From a checkpoint of a small transformer trained on Wikipedia.
Size: 10 layers, width 640, 5 heads of 128.
Architecture: RMSNorm before each block, no biases in attention or MLP, untied embeddings.
Each number is 500 + 25 x the weight over its row's rms, rounded and kept within 0 to 999. Layers, rows and columns count from 0. Numbers have three digits each. The size before them is the row's rms in percent of the matrix's.

# up: layer 5 MLP up, 2560x640, rms 0.199, rows 251-332, columns 240-319
# down: layer 5 MLP down (transposed), 2560x640, rms 0.0507, rows 251-331, columns 240-319
up251 102:530535514538488525490485473518485471470507452491516515512507497485499507558516516490481508479563495529504525503526454508484524476493533547520474520509497484480534479500525474493463512487487505514533511482491472492515513475520483532506500467
down251 100:510484519476487524485533520470535477512507493482550517493516518506509515509470533558492530514562497495557505514552466530508488491457514493527518524522522476504478497491490508495483462505497536519474506461513514483541494505511498540479511471
up252 103:492525541492501553505523526456536514521495499492538523528505481520512435524487461509527516508498456525471539528498519551491492508504493530517547496473483456542467509464522550453512458478481519528511466463514514505477492514498508472505529513
down252 102:476502504488394475503525485500544508477474500506431510483506504483477548535478477476523444520467526537507528487540470482480488494483501465496479502515470503494521512464491501486503493510485482494534515526494506522450485513466523530441465526
up253 091:493502502458498488494495476493530515514538514514511541515471480451511528509479520507508516478488485509547524539484525538486491557529472481484535464523524527489499498493523533494497493491490530532498495486470502522482478502506508505493509464
down253 092:519498482467501495483507514502478494557502471489480502551509499517492520538484523522514533503494572501531488474524461488519502485490498479528492524489499492473533483513540508497463507481504478498486522495522479500508469498506504475526524507
up254 109:516523483510474526474477489496495468462497462488469520488512513475504545479496505484506513502524501489497511483501511470484509530467513553491499510502499499443460482566496493508488499500487473475474510501491466523536507453501507459466476477
down254 107:501476486524541481505502454498447497518483484471523504526512538516473467527537489507508481509481477509466468474479492487476500479470527485493539504487467514476517482489463492482489513498550474532519502484476489488506508525523456509497505467
up255 106:536484465466480513495482513487457452531552502489473502467494494523499511511469462495479519503451495528523495491477494493532482473530540518513511502511548507481504526487495511511500530505529524451471500498489524491506498472481486502500549508
down255 105:515500534497502502522448493510455482497496527474549466560474492501525483477503497554473533480496466523534461513548514447506514488510524543494489467530501560524511511551496472500508494447528522491481503522503491518512495518533466505486495477
up256 107:508503433479509532500531488538485544520474489487556504504488497493454489524495515429487518558529513509497490509477529507505517500493517433533498494477510485481511484456495492512514518540459446480531513532469509516518534518503480488476473514
down256 103:492472457524530513499509501494515474497512487490539548475507489516507438529475508504479486525477515534500472500472469488520538466482517500496520527504460487515518477440483466524508494482511483504549479487484504532521483519482498504544528511
up257 102:535488539483514457505495497537470469473541490523502513496503465470508494460526519502465496479505477514475505512499568509510501460501508499532496486488489565498506509416485519518522539476528525467485464454480526480523484451482498493521513533
down257 100:542466491454565527507493485524499484482506548526478484506499514475440463510503517472525498474536493459517550520513481481463489489532499474486497500535488480481472512486454459515512535509489552512443518491530518506557497505505510492518489491
up258 100:485494501486531491476561470493520476510510529503525516513514523548514556504459506481492516498524517517498474549522500513472529505513542512536506483456482496477498495480476480529518528515489506494486495481539501514466495514535481489523499483
down258 098:510503574516521503481511518527480531448512484526539538538480531482482448471524484503508484484476465504560494533500507501484468495522510559471511516505496488544483521505462527461476459462489468507486427494492502456510420506511496537497478512
up259 104:507510524504488477529474485527500493514510511504480498526506530497492486506506498484477505519494498517516534515513557489492509522535491524505494509557526492520523504474505450489527465535468500548556483509521487506483515505492523494498472521
down259 102:525514536558502536451464510526502539516442483488496479551531532456457512548489490483505489475490456485501496465489470465492507478452516457530528468488526520547515520469505505512464490509502503498520503461486474454544484522530519518489498472
up260 094:492535509530484524464498486502481550517480556499524478535469467457504535429514513489497455538523529489543473526500484508521456515513504435510501475472500471448478532515493477446519487516486521502475512478549456503505512515495523509533514491
down260 097:476498494516480456515490474516475496481475465534446511529494494506507458465496489523484522498526496489490489513488544511521499537495483495486513496462502441485477544479484516501531495531494495484517495490507472526442522506450483497468469523
up261 107:475548514497498520522500488504522485493499544492505439486480463508491511463511522502490489484466473510522482432537518473467520522491497499502492529536479469486539512522495535493523499464482485467437505461494480536516527509471536567499488527
down261 105:515495485529563485517483523519511508533508514506449461483497504482474506472515524484472513489490500521470548494527488547540504503488539505497487513448513507517522503477519505492475463500476497530521451457473518525555483490499489481497504521
up262 098:493472517507496512524521473457501473511463525542503511486539478546506501499499511542518517511523487521419496503497509469510497530495474466499511511475513513479484537555545490509498503482486478458507527522515487496487475478492476506490504520
down262 101:445451498558509524496522491515512532499525491476471533497453528497523511467499502478471562510473514499508478507470493529537486505502518468508460504483502520514531455499492489491472502512490446470516502453503497527489462511491489493508488525
up263 098:506479496505465464510471505541529483512456510502495437457502503519503436495487467518487474479524489484504481500489534527467511500479486480519546474474534492459519499482472512477449479516525516455538506530485470509474542507505543444501501488
down263 098:502501515480496494516530547486488505514511537497480487523453487488534449445490537456496490483480533492485453479523539481474567530499519495504503522484543522518502482477466461485461487528501514472508483496504480542503529487526485469467487539
up264 100:486467498544483469512484487478505488471539502549469517508540491524520492481487490470470540507525529490516475499535506509450539462487510494528489528523563515465493489545483503469509519479508479506551490483497518542510509524493475508505480500
down264 100:494462516483493513523494480507531477477471511513506536490526463526533509507473467492516479511503558542511529501518546545496487504519518484471506478472518465448496515525514449490484430516517478519482508514487502534539550524512535464509487481
up265 102:525467504562478484494519513463529462508509479517544492496525532514474481506506499473529476478498522544524487507468512507483480523490515490496472495496514499467503504499494505498493471481464509508467554502490503522513477472505493513544519501
down265 102:498535508489518507511516493509529472519495513546479447520495480451489495504513480530503504503518483535522483479534500481532483496523496541521533492516499468506497542519515510529508477507466501528511518508495514496496525528459494489466472483
up266 102:500546507513530531486482512487508530465498529537516499527476505490495480501499503550526509508492487567490529462515522484536494507492516485513525502497542511471516467522517513528566506464484466463511480467516525505517507507513491495479486506
down266 101:500508484506469527508534528517547469515487482531464519478518514492479502516505497503462510514536448505495527473466456496492470478479508498523496529527518537471555483489487500501519496415493506489511547556517446509509501498521500496492478561
up267 100:498452506512479476499474435510474479463493522483470516491485511440508514487520467516451528498490515506465486475441463504520498518511522491521506503502498484529539480491504510490501544473552501510493528473497478499484516535480529495484456474
down267 101:523522507533473525542497483510531484468488505490479488501483554477507492496484478507504490480521488476517480493496499501430477505501509495518513498542535530510502474495469492480487483454481487496498507510508518506499488535463427512507539500
up268 101:493501501528524530487563461495504488488540453510474480518455546531480504517494453512536510471521493479505511489512514508523490477440480509519486516486494520551481488525488494487526504512518462498487502519504507521474524510519498447541455492
down268 104:506531486484513489489488476486483473482476455464508506507497502499503501520503487488486511499521468496529471464487522484509460525492547512504513494457495487446505522504478490500491550512490463504543507492533516487456541505547539527528501507
up269 100:522538533489438469500484500521463546474515518464460536494498503491497484458525536481499490475496481463516482536516499504494487503479501514502502533505481496550483496503491529538487482493501467433463454521486478510509491476529535484487496481
down269 103:515537552516472464523541470467499453495534510497488491537472502494464492471490486507479525515483475519518515476552470534492501528502512493462517536492501495498483491542544504491476514517514478493486445498510460509517518550472477501514496513
up270 101:544484502476515502487545447496522537481555519511500466498500452527475472503450487493512466529484478498495526502447492505500504502517464529498465500504549446555456482462519478520478497494468518505512468529504483462465501463513477450522535504
down270 098:510475532498496493548508504490487526480528529483514491471502446523501495479502472554509480462530485497518524492481559494454512495535466490529484530509477477514528472567471469536499515502520526537483522511499534520496466455463456512523474545
up271 099:493500471507500495487497534514497512478496467432569512505501497522500452516488515513480521473507510479488477529472503495527482535485494460526526510522520528507535516535497523501521491497463461463488523504528479487505515470504497518480485514
down271 098:458542482501500446513506492493514510508551522465511512488502496521511499510528494488502518490528510477504487454500457512511516477477501501476535503500483529480499511552474485518480482487511529468515513516501529494487500494496487498479536499
up272 108:487479493489492484500480503520494495494523516525511511482513515517522505506481529485452513552518454510519506523499467498555485530507460531519482487466516464501505438477503507500459543489563479505475511519483499555446509484504511482504547492
down272 102:500524521524511484454510513434518527538523476524485537526449489521490458476507497468519490515482485496473472505490503478475542497510477524485491484465523493495550479496495512531491468485532476480525487444454488489475518503523474526513518509
up273 092:517479503464486457537492484464509471495512447521503476446490500444480523496481508526525522504523501501504487476539482525513521534504488504515492464503528449537489467518483521499481518464507505486494501537472498492489438471476512532492530489
down273 095:534500486497505500496511478509538491503506526528542511509485503500475503483482499490532501518510472501524511511431488504462527486510458521517503466503507482553514525504528494463470511522502478496502486504491495489525477473520506520527460451
up274 102:464508500499510527524500494522512502472490515481458531522458499586502507531509484553473535539536528547468543563508539513476500491522509498521486499470481457515485554506521497493497530532492500422494493524529474507533472495494506499533490457
down274 097:517505513488495519518483509485469492521460473525474516457486515490473475459511533544500528533526460516520496480514497551501495487469513473523505519489513507537515542498546486528520467500454518549513503527498507479538474526444529479467526522
up275 092:449497482475484514531448508461512519512475493471553522490512443496458527479494484493509512483494474509461498489479581503489504546490558471489496503501486454533473512514474462513500506507530517560517539553504497457494534470486532515511462510
down275 094:446533539534468525526469492514486473493507520410502511490530497492513494511489482527513510518553530483467502487544468592477541487533509497494505481469457486508488512499490511496499474486489502477497502485493500500527471529467501535461501523
up276 115:461489506514516507527537497507488512492495540451464513494501507551508515506510503530528469486523519495506541478503535507486506484520494506517489529478455489487488509502505488480439486500504487461524520540493503544558530475483546557442465532
down276 107:498511507499498524511500501465534548470472498500473535500479521496487505554466483520522458495482471503516545461479467523501510497510459508484490509485493461500464523495504481494482461513506492508505545472477452512509513482456521487485469512
up277 101:484456465496495483501501483520470519515515518491520486479528479474524491469509477490494465527527504481473511520468481514506506472525506541508485498490491506467479550526477505525522493532497505480529494467487505527502497519497463505444448481
down277 101:503480530503536476550495452503517505517526496516497524545509501475477498492482554501489523480508492464482499477497505492479446493493532513516534543518492445522481497496517521547519540561516529520508463530519527478531538516463472493485472520
up278 092:466482522581466524492506510520490534516498489482523500514452494502478512524527490496510491507454487488493531457488535493484471509476551446500479527494518499486564504529536448478487544512493478494551522506493488500485457460530527486511528499
down278 080:513513511477487488516498512500517491477493483496482462460537498535531497492468510403525498509501530555503531510485468497514510513501462525576495454486439475519450495491452531523494472472525531497478474498508520493490523512471482477494509541
up279 106:442501497491461505485533514511516500478487478487523509520489501504512500505532493484497516506552515536496479550535488493473513514520500471506451486449463459476520498517516514517526464478468495529508533485507481486462548504462485518501492485
down279 102:524504477526504467527520532505499554467489511392501502502502553510518493498485518491533487510520513469452455486522518488482572490521542500531484526460454527509516483464502505517501526501457513492495489510517513488507531499479535523503516498
up280 109:486548490572517545483523537527453487436498515505508473496508507523506492483537522500512466500508515506505530507479503567480450487547465481494504547495514519459475511449468535523521468510508494484478484492478486484519427534472496495507477534
down280 102:501495508533531520480512476472521483532471502532500518532500547481460476487539484489465485524518475543502524521526487481498513520477491501522493512492447500439494479493473510517502499494460479512517473475517529488480500502555515471481437457
up281 094:519478529466513531501523503486496499514523514494473477484514502487506503509538465550496528533518502479526512496523496468486480498472491514534562496514502522506474500490554458482511497505494486537517523521470507534518467495502533503520517483
down281 101:514513486490507502506494556537512487476497482515481523502495512494530506471476526488504537452507466479535483485446495471516519492543521510494511507489515451490509481497515519467497469475469476493493506484509482507511503542510521501499511541
up282 096:522508526483507532506502510521475547542499521524497498494444454523513498535492509474514504502499517509524463501485510492512517514522535473529517482492460494518531573483508501498525463510463476488511511494504539501542489498474488535505501486
down282 099:567488476495472492536471509496479558500553526467480514488510484455484489551494497535470478499509474454506486481518440547554534496503526500497494476489479493550453498529525513489506513482512504521498513489495483528517550489529511447476449530
up283 101:484515548487508556523500505516497470479478494523498504514491493521455500501544517479461508486510518518509471537521533466521492581453513524503470507469470509534493506518520529470473492489498512524519465518507495484493512493503494512472500495
down283 102:482523509477451452503542469498473494523488531471494444490492490500511474480534525494484521532472511475509486493482524498524470535484513458546470547486509501490466462519483490493497522491524515496507480462493531514541437474476508515456495449
up284 100:510494503537453493489582501494508544523508466520512481473491514499514496514528489491485529533483567518506509558500528519504531429482496498528536488475522494496497472507544521545483473508510467444461517474523501518497469475512493496473513524
down284 101:510574440537487463502512520491489476476480497487497476520516494560509471504485501454490492540542520522539485521494539525496514505498509498481518481523486476491475502503501501474501484536499464476481472486545527467512514538525551488474476471
up285 106:508492489449516511480475508498499492499474530472467502523474509476509483509492517530482487518478494525514516505494508505495447480542488533519518538513425491508488420512489458494505492425483526567537474526478474536502473528473502472525532473
down285 104:485485541519501530519514530501486492510489501485526496484459507492463515506470482527513509456518509487483524483545509459490504472520493490517538515482484569524504500459486505498535549516518467494500474473455498525483517500482455513471511475
up286 097:507470502538476525526496503474527527465482521486584500507508494509468527496527424474445495484513522567474512484487507508533522502438497502526501441504465421521487493472516465529496464508508477524496463493512498466498457496533485533520517503
down286 100:467500510505512480498494498515476511512457471484511495532493480474507477517484519537517481474536491480480479522502501498514487481500485483516502481465507503491474492508464500488521505498498512485503506524465526487485451511514481491525540494
up287 091:577514529490501519505478528496469539485504511486482550463519500513510508499486482502488509548488526493496476574486537484533491486542530499552491530532497495541459497505534515499527503453517547444528517488510536503446487461487493506509541468
down287 093:458475521533524475520492496492483499534457545512492492481534495532503479502462476522480500499519491494477483479481478536504511490493423465448544472526478474458479526518518516471505520483509450540492501546525520517477493508491528494516501490
up288 104:478499505526498531536500478533518483536524510493497487494512500503509519463517515547513523514499504477512516491445478511475415487455502487514534483444460467472497520507497476503550509430519473545481519499480504480553495508547534481521515496
down288 100:508506499509535478492461487519503498506519477469484516550517547527567462491512452462482489552510470464519512475518487498518498455535499523502479537486467494502533505516479505518492479505488533497474484501442495455495503501516492503476533483
up289 104:525496500458486516467505513511485496477498506480511518525496511464453522480527507474491507545531501508484520505458553496532482491496521494506516474502527536501497503474512497478457498511533528454495518547537493484523511540472492484483539525
down289 105:480497500465482481486534516517486513450500536483514510480520502478494534506547490514540528511519505535522516499525527505484490485476505515450495478473508501516483505512503450461500499554505469468516511466530517519531452500490476513520516474
up290 096:509486510511533483499554482490539518535519494485551504519435512505485548553479489524467484542501493500504480476508566557482484469506520504511506527483503499496482498530474483505481507514493526517529517498471558509506519478502531487520505479
down290 098:502510494506515504490493474537519516506529536511462503528555497529514450502483548488505526518492549543531505466484501507495456539529456485465503471544549474487519500490458535496475540461519520511483501493449515522468547528498498495479479470
up291 096:496533485526484524504524497458478520507504499473504508503462520451536510499500487482537479481514452493513514493453507488494496484486483491520492522497539517509465484462482523493527517496485516472496500499475449512491494466514559516479480562
down291 101:481529492536502502473526489480460512530505465497510539506473522466500482510495467517514518474517454504510497512528487483510507516452524493459496515459492535509522517493462503554512514506504529514489491482504498525523532511505485503506471536
up292 101:475515445534504531494526523503549486433526545504524502495518467548542546527494463478487484517472497531532486498535519534478510504498517517543445511515500475548520519511462519484487472517483469507475478525518525494524492482530514514517468500
down292 101:470475479485445491520509523465539506489548508499491514475483518484480492524552453466511494509450444540532522528508482501525509504467492537484478497504511473557521517456444507493483493495471454489473480536510530490536511494459432518517480508
up293 104:490534524510536507495471477500507541500484493491476498493533506493502462435482487501499506475509516449480483504515434464524480502488520548551473470501542537534500480506511498545516479470515456498480531434512473503450487472515513536496525487
down293 106:488519479501503513480491507527489533519511496527508509494504482508505537524467489501501490554472515515473526519487503469510502497507469458509464491486513533553495526531486518549523475555499496434476521519491547506509518483461523492513525507
up294 101:507549505533495514517545461449529540473504532477543546511535522522510471567468467534475469537465488479480505433513504514530514464513524494476456493548494523498531508507495543504518488468480498499464513491466500522510509477463433495481513514
down294 102:555500478457537509510506540536492503480504485510477515510492494465495494530482487508476471477503481485531495483517489482501472485469509536479493513502525523503532449507500485491545499482543455473509484476521454470482526473477476514508531525
up295 159:533520520506484492490503497517499507505510513489531508519449519512501512537533504537517443469471475472522512512517481486489498487523562472502490511544520512509517518504556456485486524545475482496555505533498509519502467459515523506512490468
down295 091:494509498522470513495515478498502491505505503508506510511485499511501498522507492509490490514486487515498493514499495507511496503501515493491501494512491500494481495500530478497488503507494524492507512524509510510494487469495507517497491499
up296 100:482537516521521493501498503526539494518485519504502467515518516541488492483491485477514512495510497499518512521511517486539504543520507505505446487527522507499486504489481495513492541467506489482487510483520502492546485547459475510497520498
down296 097:475463508484499513473477504507542494504513514487471505474474535483470469450472510458514517468511459493507518496526483477550534519510487474488481464500503492476506524522457465516527535471481438492514533511502550500506503525483485465505455511
up297 107:505477517503496487500483494509568543544487505520495532516529472440526490480496428491490495470473461497528468491463558497488478487507516537523492493502500517490554535521510513448491474502483493513474527483490521487536543503542508514507529439
down297 106:532504508470526498519508448522515522514520508521514523499492487453529484534510463499491477488478534519517481515490489451480485487500494487506478470517488569483514490536469495477486504554492508528505487495523485476472505505499510502494496427
up298 090:488549509533518519527496491507508500532496483568503501469536508541454463508510475486532535507499487467420479489492548521499499512457519490485516464517526469492505474481512478481498500526492517520468512497486490494497536494477545518517463509
down298 096:490505451513479512519487483472470486462458469499545506491477490468504504475463492512472520493479503501461528490485494522482472490507497515524494494521487463496505494513502516509527527469473506496479499562459453509514456515482516480470474441
up299 099:492480501481462518505455490500467504468488536509512516548527515476514483510529559523481505524490523480498502444505540495512501513533466539486483510526514518511507470500497529485456454494538490477507513492519518522471478524478502488508519452
down299 103:528521498494527486501492469468491479478486495480521515524514495501477534499511478497460446456496522443472495503527505556505491487479518459507503506503504512541540498488487528530424513502513521574498501495517488516548512515495515493514554542
up300 107:493514458481466427497471524493488525499469536440494533511487498485530539494525527486542513481475468516492497499517485504512462508518492515523446508447499482518504503464470522472541482465529512500473492489497533518492464464526459457460504497
down300 103:502514523522517501477493545548505525512491491528479502473548445488503502523544522494507523463516532505519512539521520514472427487496532508501467494516500442465430465488502483486464538501493500530477500521507511499509480517528507508488486515
up301 094:577534501534506492498488499482522510520507445475493482515486528512488536473468517523507484486497499501556499490471507518516508516493487541504496498528554481515504491507505516458491520451491471494489475517467522472509496469508484526481490478
down301 097:465506501504508507481475490505500488510507482533528472502456511488500468528494489514535512520450496491470527496489513551511517482509467482504489479501550526493473510488517489529494498544474527445500499497509488554566512529514507495485532475
up302 103:548506512500491492499467518507486520481470529516498506523506508516511493477530467421504521521522472469472502467518498499518495510502512512504522545481527470528511517499480515483481495519487474467502503439469435504498469504471504479508521519
down302 105:530498498494531515468491547455498488510503505485447541537463458445534499476548501493502528485530479514505503540472474466491487474446445491505474466526505487455501525499509525470459467468512515465458495504505492472481472531499535503513468524
up303 095:478512512460485486454462548485494534508461485536526470489496538488518482471462495477467513498548503511532471515525502491461498490499510498515491476463533475494468465507527536535517545545523509500458489481503489490530522526538505479462508482
down303 094:505516502484474540463557482499438472484486492515540490547466508501468488501495484463527539494503448486454513520524522538512475479496516496470479499516495503510478467491494503482484484515524505492527538514478499447508502521484491502468492495
up304 096:543594459526519494489491512511529515524508449494467525475479524472470529525460535505494480481471494498480538536514509479517478496529489566504503527455479552499560520492539492505488500525455567585469519467525470511562514494485533509486491515
down304 097:495482497504501538468461495536528487518516491478532463532515516449495530489485503492528520509478460498496508515511493477483503498500487497522498464510504518477521561502458519512475475478588503451526484482477446521488504527524526515531488480
up305 093:499508521473531534524514487501475520501543571498498491526472504468502517463543486504518517456488499511536492510453491502493529519484497515510475504496522483485522496523545460524522476499510530513527488509482540504476490491518431496505471520
down305 096:498529539479479496481496457521516498517478481495566508458505500524563513480491513436482524471483517509559502530503528519475423487527556485486533482493508485515508462514475510516516491508525490500436529498482514514501454502487499503498518503
up306 095:480530507449474471514514475488536505496491508515548535525512520518564535503531541507514499528553484467507486493500478522486497499499455476505486549497549470480478533495535492535494475505496471499534475452431519533519503528493547511456524512
down306 097:513517537528490480518516479530488470491504503506506510497468560477501519507534500478521497475458468499503475507465503488501498485476522482486485558481517515530557468468494507563490488512447479516535440516512488492478520477478504495518482529
up307 108:524471476473504529475525487515525500490537513501474491472527470476469448523520480487502513466491537491453502489499475508505481462503539496552481513482515499496532502507529494461482536500550505511490448503463520501523462492489512473517544549
down307 108:488498529487496509474481503507500526465508526492531470508475487449471472487486551536446503485489520524455461503473538545501527480531492499510444542476515522469524509519470486522494465501489470535540513475506487505500504494506472520525489540
up308 097:478537472477475510464489505552502496496503529466516508505477494545508533481468524503514511533502514506500517527500522475533468449508533475514479467536468522531513488487526528515505520594477545477468488472534516518459487497448531531479495512
down308 093:526530495503490491510489513495506493493494505487491490470522524494474483497526455479534478525500507495498471544485544477475521501491502561508538466503514462518489478467486508529469511504498534515520519514470487461489472483491550514506464504
up309 090:489526470506463503529515505486506502526489518495505512510524527487480474493492435545514519529504523528518526500491538509464510523545476541528519495509503522489477487507537490514486536523507517528520475465528506480520476531503500469566504477
down309 095:532503487491496538478518490518472491519505502480523449470506477510475507485509504474500517475514504472494485496486480527512534445486480522496470494503461486519516527519524480486500441519507490483481516452509528516552504446436510520546512492
up310 107:536416519457456485473515488478477549481495470470513507543464556522508508507491537504478485535527466509466456477541503497547506504473504504476503517535465506491443487459506533483470498494440435515471495531485518467489508480497498510497500484
down310 106:510501541512490474501498476485459544429495518486524535526492464502511476461509522487465493536489481521479540504486499495500529502489506458516509509464499498486490506545489499519468562516523484521478529496519540512509472516504478523492526498
up311 098:505472491486544496489507526501518470477458491502514450506489472484516515509509498510488518514527513498437477505495493492472510549567516466502509512546515502501491534519479503492493508500502485531489495519477547532540485465534497472502500458
down311 096:495527485508410506511489502507509497525514498484500478546517470478483532467494483456482440502496474464495515447517526540483546513460500464478513521435532484497482481515477450483481515477489519553486454532550518473482518517515498502489503484
up312 105:470472503524506482482463477517523484486508514478527533428483526473499482495545478471497474486520468514516470450430499506518496516480501478509542497465507484475461541457523460499515514500529487545479499563514523420483485477561526525470498496
down312 105:524499519534508519515485504460490497514548512506470539506515521482472491504530489502482506468492553457460485504511539485513465519499480480496501548510485541497511479487487531500458516495491499496494503533497507482524499496517560487509498498
up313 102:494584483530547519504528503511479540482541518524491495514504494476481510494439490483486493522436466533498526508499443499503476468449481467536460501514474526543523546524531493513534491462534516517475513483516549480506513456568498553489463485
down313 103:507512509482490531495525462463502516513511518502492537517458487467512526515498480485523509497512495490510530513547478521491527523464484527497494479501528500459487491525506520527449483515499459503504457469503528526486513533461476518452488468
up314 096:433503476473498518492488537496527515484508468492494497540464493505504536472457477499505536499516485514515488499517501512519483473489555535517479510495465488494510516485504498472489489482478502513499501502517500504503482522505516543454495476
down314 101:521483498504470486501457492525469463524520491494447485535546521509504515502535493513539472556495477497491498505508502502501492514523527508494499545505507538503468527515514507529503514475485522493515500498508513455495467471486511499463506494
up315 098:498514468520452502451481470511521473512494564475482483508494530488488516544488485476508472501491509490494522518532494502493535518509485523511508505497468523507466482492516516484541474498482521581502492544499516462449477501500490494534455476
down315 097:503526530478504534544507524487496520488479468512516504532534514530458518524484464493473509493516549484476445458464527529501555490460478518514474500503433446444442501528505513512504505483496493534515475508544492497512491510536488477506478492
up316 092:545489456496526508494535504465501447520449499447541505473526434500535492490508513493509468484519511537497528523560526497545460503520507488514546444490517485502478518477510502537467539496471507454506482456521521481499487507458503480470493496
down316 095:501507548494466493528501491472525522534478474535471519490483522482493460515510521514511519562461502505482495510499497496527546496510504505467511472489508515484510494496450484536527469497491539502501526510487488465488490496470506495477510466
up317 099:495523526509534514504504541479470517503510497525465488487497527520458481487522493508504486492478488514443478540447475491474482538499493537496527481470520476515542495479485549535543507527516519512500492497491533500459502473502505487497494458
down317 098:527495500441525529491490494511518479501467502435528486473506499546516486520483526487500465489543515507502528479499532492500532508505515481483499531542479494461521502492536473518465499488504508485480524494494498469504489531502502472538530470
up318 112:466506520513476491492469478531509479529491490501514480476454511528540502522529486532507499478537497474482505501511573451499494483503471490508509503534518525506538540480481530485532491495473466545531545489473439491468500475495480534480488474
down318 106:539523512578462493526486486504483499519503504536511545489489509495519484513490502487476487486505490476533553498499481469480500503494494461506543503547475559547515490464500511450525507497544517500494508492485475516508478495486471511516485496
up319 106:482531524509514498490500482449501557503496490530504466505480482548489497504450471496515492500516544527522519494500512501493526500531509504498549526457496508454537495461533520501481473481479538496477488533484517510493463487453485498531484487
down319 103:489515496512522535522497516544553480494473521441477545463512479521547486478501470471523509544427527431497457470503500521484474505521487495512490521509466505466483521519499494455503537530543534544464487488501514509500482541473507517502492476
up320 096:508500518509513485519468501508527505528503509490501480495491511489500480548504505497552504529505499513520499555486472524505505521492533497530464475514499500500533485489522504496455512536509530510500529436515519475505480466464510447506478506
down320 099:509497488505524504516530498497531474513521489488534522485525489497474508510529512508456483503518539479443459528520478464521523452502475514457510542506543497479500466503483514506477539494501470540458517493447510540516532539489535493506541523
up321 089:491533475503497537493564497479504529517504519522503470468499498490509544515497513514533526458498491518528482505488513470505536488546486471501462485511481472539516529450493507556506493491506497474486499498505477521520469503489472503480510493
down321 094:485513492527484566468483485499481513507477512485455461493457497492510484538508505520527496463478501503504518528518478549503471528510481502503557475486486544556455509557489568485492497538506498491519521481537490479485496485492446516522516564
up322 104:507484503475495505496490512521511490480487506466490549513498530489516510480456507504514489513515521543467497524534471533497524529501518465514519522493505515465497519499453526487509461493494495487553537484514482535488512480499551527517474498
down322 100:495493448524482510501499518491517520533522521501469503485537531472505527501507505487469496485533518497483503489493488510495508528469502552508514518483517485451517491508484481484451528475513523526518489488476536497557511505486488491476496488
up323 099:520490496500501461467483538460505466506501488546496489463460490499481495531526510475502520524497514501476489514508488483481493478477541508515500483453525517505538512552510511527510537504504501490524495509515504526505502497489519496487540490
down323 101:492509492515532514490499521461444495467519493433495480498526491484521467474529529475523521487482465486486505504481522500539528505483512472481490503507518449480493483513487473509487509518494529515510513493487452542567506496498480475508560518
up324 107:478426495502473466488508514499492492527459489483491518537497472541463510516457510479476457463479515560548479476514459486501474442463519537527495460462513484491499544518530501468510550510463479509477501485496479509498526465510500478462478556
down324 102:507491512477523579471534501490485488499470477444485516484505539451497484503505490485489470483512479501520511517507470515498491527552518487431534527521486460498494501523451500527504502518522525464507474544507504506482500542468491533468476520
up325 104:450465509497499537526536512482496501508508538522495524504489472498512472550506448516537526485499501502490553510519519482534503517468527523523467505512521479503495504511513453501459500504514469525524495549511520480470488486478458493480515470
down325 104:447531510503509529478486518511504472533560488496499514539479524524483531542547481465455512474470513524507538479504506502497504550484507506510464507508500503484485481472528520462513437450503499508509480470499551491521511514524521521442500489
up326 100:470494527485483454532497460537529501503496524469505536492468444535499525489489508500509541520498509512512486514489531521506462502508469530495520519475473537514464521454493458504511500496449447528506522551479483502523510508485520513492525515
down326 099:474454485505507506513501499421502454562497511524496528460479456481515483466539518472516521471533510475515518503525502534541472563527477485485468488529544486513500498484543476515514477524507487486513476540521499523521507479474503494527522524
up327 092:527507553488515480501492490485499463547530502512517544560515481509523487513531565516498501490533544529517525483483489479460520448469520542533505521503545485509506456518496513492512493464494488508457503471515526531507509491529501509517492537
down327 095:530506495496494483494521496531472530505491523540495477495477462487468521512498491488472505527533483466546509497501542521479458470514525497482521485485475531521531504482491488493508528486501528524481472509517488532464459511489516476491465536
up328 102:492488459519494473474515466467494492475492498506505530478473514454501528521463435531521496494446520475499490503513470485533486488467549501525525524474507466496475506486485485509515477504516518490487519507506484478485515512515478506469480517
down328 102:457518474541458513479523474516504501512513500482497504494496507450478519508477471474514526465507480518483495514518502468480482518439496478496514484502511479522554503477499497502487494511520450532487540448533548505432492538497489494485508485
up329 092:501506497490502486494509479544461510496520479494489497509534528481495523485509511521517511525523480503475498509472468511486481482504516524490512454498498489484479507509505496503488475509497487476520477461548483491516496476449506457479467510
down329 092:499512503505525468508506514485511517456506453479525522475485519475461512492530478483523487526497492495491514541537510490520513489496514548531518470489496506494529441515491507484523465510510483485527498514491523505513545440529494506505509503
up330 100:500480489530524534493488513493521474516482474479486480525550490522467492433452482537485509508509472516486517500555523484489508473507516498493514480520463524444442511497520496514474500531455484473467483473504518482508530505444511501476573483
down330 103:502502495493494513484513497449462531489522453493526505515483525478495483464510498485473461538487574450437484516549493496471493502482500497510530486451517506491514478463514457548488495511495506490463470536513491488540461514512496500508491527
up331 101:467452536503476453452509505446476501520521494492491525506453491512493485519483522533487557509517507480467551511488518484511521493515529515524523488514495485541402520502503482496501497527504493452507531510467519477503516490519517524527533486
down331 099:458485532471524539497465504467487555451501500479474521531499503497472490501507495521508534507449516483478482489478492518472537504476468499512523519505536475502450508510488460532506460507504505473442513465519531500513511482529531484546521481
up332 093:519518479516513462486536520502508562509570506516521503486494502495526537496450474469531519514496535493543533556528516518505521451494494466489484480496538479490516503513475535509503498528544479467507512514519479493475473496512495499437464537